From a checkpoint of a small transformer trained on Wikipedia: vocabulary 8192.
Each number is 128 + 24 x the weight over its row's rms, rounded and kept within 0 to 255. Layers, rows and columns count from 0. Numbers have three digits each. The size before them is the row's rms in percent of the matrix's.

# up: layer 6 MLP up, 640x192, rms 0.178, rows 600-604, columns 0-191
# down: layer 6 MLP down (transposed), 640x192, rms 0.203, rows 600-604, columns 0-191
# gate: layer 6 MLP gate, 640x192, rms 0.171, rows 601-604, columns 0-191
up600 099:079148132119127155173133148104130140137150151113133122116137107120114168151117100081097134106165107143148161132082134122158170128103101150080181095118095094160161135159096109123138102179140129153086124149125127118102109145097151145083111122111120140133147109154109097144105130120150144118148111110142114124075108136131105099073158106189085121092121134116129130128102147154159110103103123121093134135081131159127134100131118109145161121129136168099099111148163138116141108134170129133149125087149121133127135082127133132122186100152096160155176128148099108111121101124135148126
down600 098:119104128123138119111151130139124158140111113145134112106150124173082146136094139122119128051087139091119109112101122143133155158114130123093139142149123153136125125119102094100106141092121155095136104151136126169114135166084113141146092104115175119131148092149132071117121121108142112163116140140098091142125128123100116105090106134114159105128137108088106116090163115138091155137155161121119091112179153148053132148154153103145137105174081146096132112098141107140117177103141137141117167117107116138124130147156114126120169148132139127126116135169107139139125136174100146185
gate601 102:146134161188134105096120116175112159128166110099143086140106173120106117092092182162102146072158150122122133147130099075129111109139132141153123135150123082118150129135124129114140129113119134115153111120145101104094141107135107170130150113136135132156167147121129125124110150162136137126126103170119142150120144125144094088104141156138168157086100073148126101147185144123139121137161126133114153100103138123124088073113137124149088139152137150139151062123148100154137150153164119127114135153156174135150143083139106123101137116115153098132104162160092145114116115144108143136
up601 104:143129108144092125083130147105106169136118125119142108102138126116125133096097118112124126174127155078108136152114164116138136121159078112131109147143168107139156112117106144091115118131121129116114118127141109106134123097124131222112135100101122158166134082120104140118175138107103094133122107160128138150119128125136138133084148117129109162146128130101120146156084097117134146134105100147151119121097131125106157086109111088186105083098092166150187104112136138106117111110175089113123124150171142114131089116129128108097142108068154104183108120130125136123108128107131162112
down601 099:141162146140161073122175151116145121129173148095107102119089170162097153146145157116084120116113132112130139118090110153137118179125139152118149096124144119113133109157116128111166156159139105114156110142119154119114117120127145115114135152123137115121156140107108105173113133119127150137112162145144080153121147136102154106178130103097110152132120136116076131157158167137115134097088118126178150093169098111169112097152101100130138114149153138080124169138152095132084150127125166157126113098144150129177122151150090094125122130150128108168124110102171116142087129120149157099
gate602 106:135086111080177107142120113123076132105142110093138156107113169085106146164139142133096097169135139112135147113124183117129133106105153078111131156153127136139140112122107087133130074079137156133161131127097146157150137090133145155150099133133122136103119114134115144078131103158144111110100148140102077120086093104132108141149129143125113096148111158136107145138102149134109150159106135140115114116127153093161135085107124088117096109123127148119161181120146136129112120132138077079108113117094129105115182137122132123112093136122125114103117141078124132083149186137134137108
up602 108:143097128149106126118148117106131149124141130140151125137158165125131115141124125127159101134122117125128133166128173079149173160145101082140114127138115147108084155122105177115100114126084160144154123156120111118165144127138131130168165117148134133194140152136132145120127133152165134134126128137124134126077176093159129154133093129120137077147152169144110174131131093086124137120118142155153145127133114159102099099109079186122152126140120166100172157128138115172133105142138152134109099143111135129083137128175138140134077112163139136120083134153162112139151178158091159131
down602 108:133086107100154171111132125165119164125125149136123149129127119094127152135119096140100125107139106148106114129119132082161157151153134103125113116170129122149175104101132148151109115088110127124150129148140145148144110101124140109117070142113138097154128110086164103120140101143133115154116167147116111090110106148139104178135164104124139102124129147155172127133122087150163103142086125098154140121133116171138100159165081138103117166113138178103122161087175125125192141090152125117141119098168125160135171093092113138120127130123116158078091128141127096131102157141140111106
gate603 104:145147127143142165112143122149183118103130185163151092079140115098133129162115145099128122137196144156087083157096108114124117122140150096138127118142084103157108074132121109110161181148125093154108130100121157123146123156095137082179139136122088144135128114148143156122153144143116119130094112133115132148119110132116095100154135113131128161152140181123122102135112158103132132153167161107125128104104149105150121121156119083142128100125154096150116099150125171109134144119127101168136081172116110116118187133130108131088138146140141118109129173116099128132090129134108156122
up603 111:097136100102137109087119144128160133165123139150130091130139136124118120170077146133117176089190118148137129131154124137098106158142144152187131101074101116149102123145128118137148157132154142112108125123170183162105130121167108138123090108141109127111085088129117134121158125132151174104160147095116134121131159165107104183130159104128140161175146148169110143114155138100123174120140066128127109128117150136173126136121078110116117144137102137152093145182133120133127123114106085134136129140121146128145097164130158155120091125122115133116130140170158093133115154126122123105
down603 105:140141131065118124160096109157137143141127144115161092170146146116098131164127166148038115108174128128107085172100136115133110136110102142132119105086093108118129108137170103129159100104139132104110130123119121116088117146153102099127143177129126091136093131135100117123137164160096124091146099109126124122157130125115135127104142122112105141087143115122129123167079130156118167194139153130151134122136127130071120109180087116126098157125162131140106144114150142134119079144132124126101129115121105112169127143112119118085116127173124118141152137164134127109120107128076122160
gate604 099:105139130130114152108145081115100145111109094110109129100152113148129148121134134137111117118113087128114138125148126145200093172158120146094099111115132159114129130107147127145144132131155149097130154141117175087119088138152135142134123115098132112105118161149082143180161156169173124144159128092126091132165115115138093132133143100123127141113150116115136136132113176117150148162104125130128080109087197118140115168078128097145132130134156147182128142145149111134153123116140123146126163144148136118109105125102082139110133101153182130186125139111126094134105164173136171099
up604 098:120139122139141216109144168117176141081085144144097141142166150190123131177159127158140118125133121178122122154097083128102133131116101141139146129106102090134141131092128124130121123146110124118119154119140187094118136095160156145130142127160173124133116086148155108119106169102120117088090140163149138097138104136133105123144155117127116144100126146147146206087161143106134112133156139137102096113179123104125091162151141106104155125125141149136147132078136112108097123099139130109125100149147115150118134162123128129118140119100138136155139127113128113118102158162099094129
down604 101:147119105157128126130072115108137133120179080151138146114116109075151110138131078122132146102181105116161145141099111132149158166166100140115142113129154102148121106132156104124115123113109161130133114103126085143130103150092132120165140128131131111128147150144123164170141149168157091157130144130106131133120117091082140102127160120094125122133135116130136135145154151171127129140122141109116123127186104116140122116102094115146101070118137176151108147114109178124109075096139123113191133126163088077155110130120106133118118125099197143117114154144129130122119090161113148155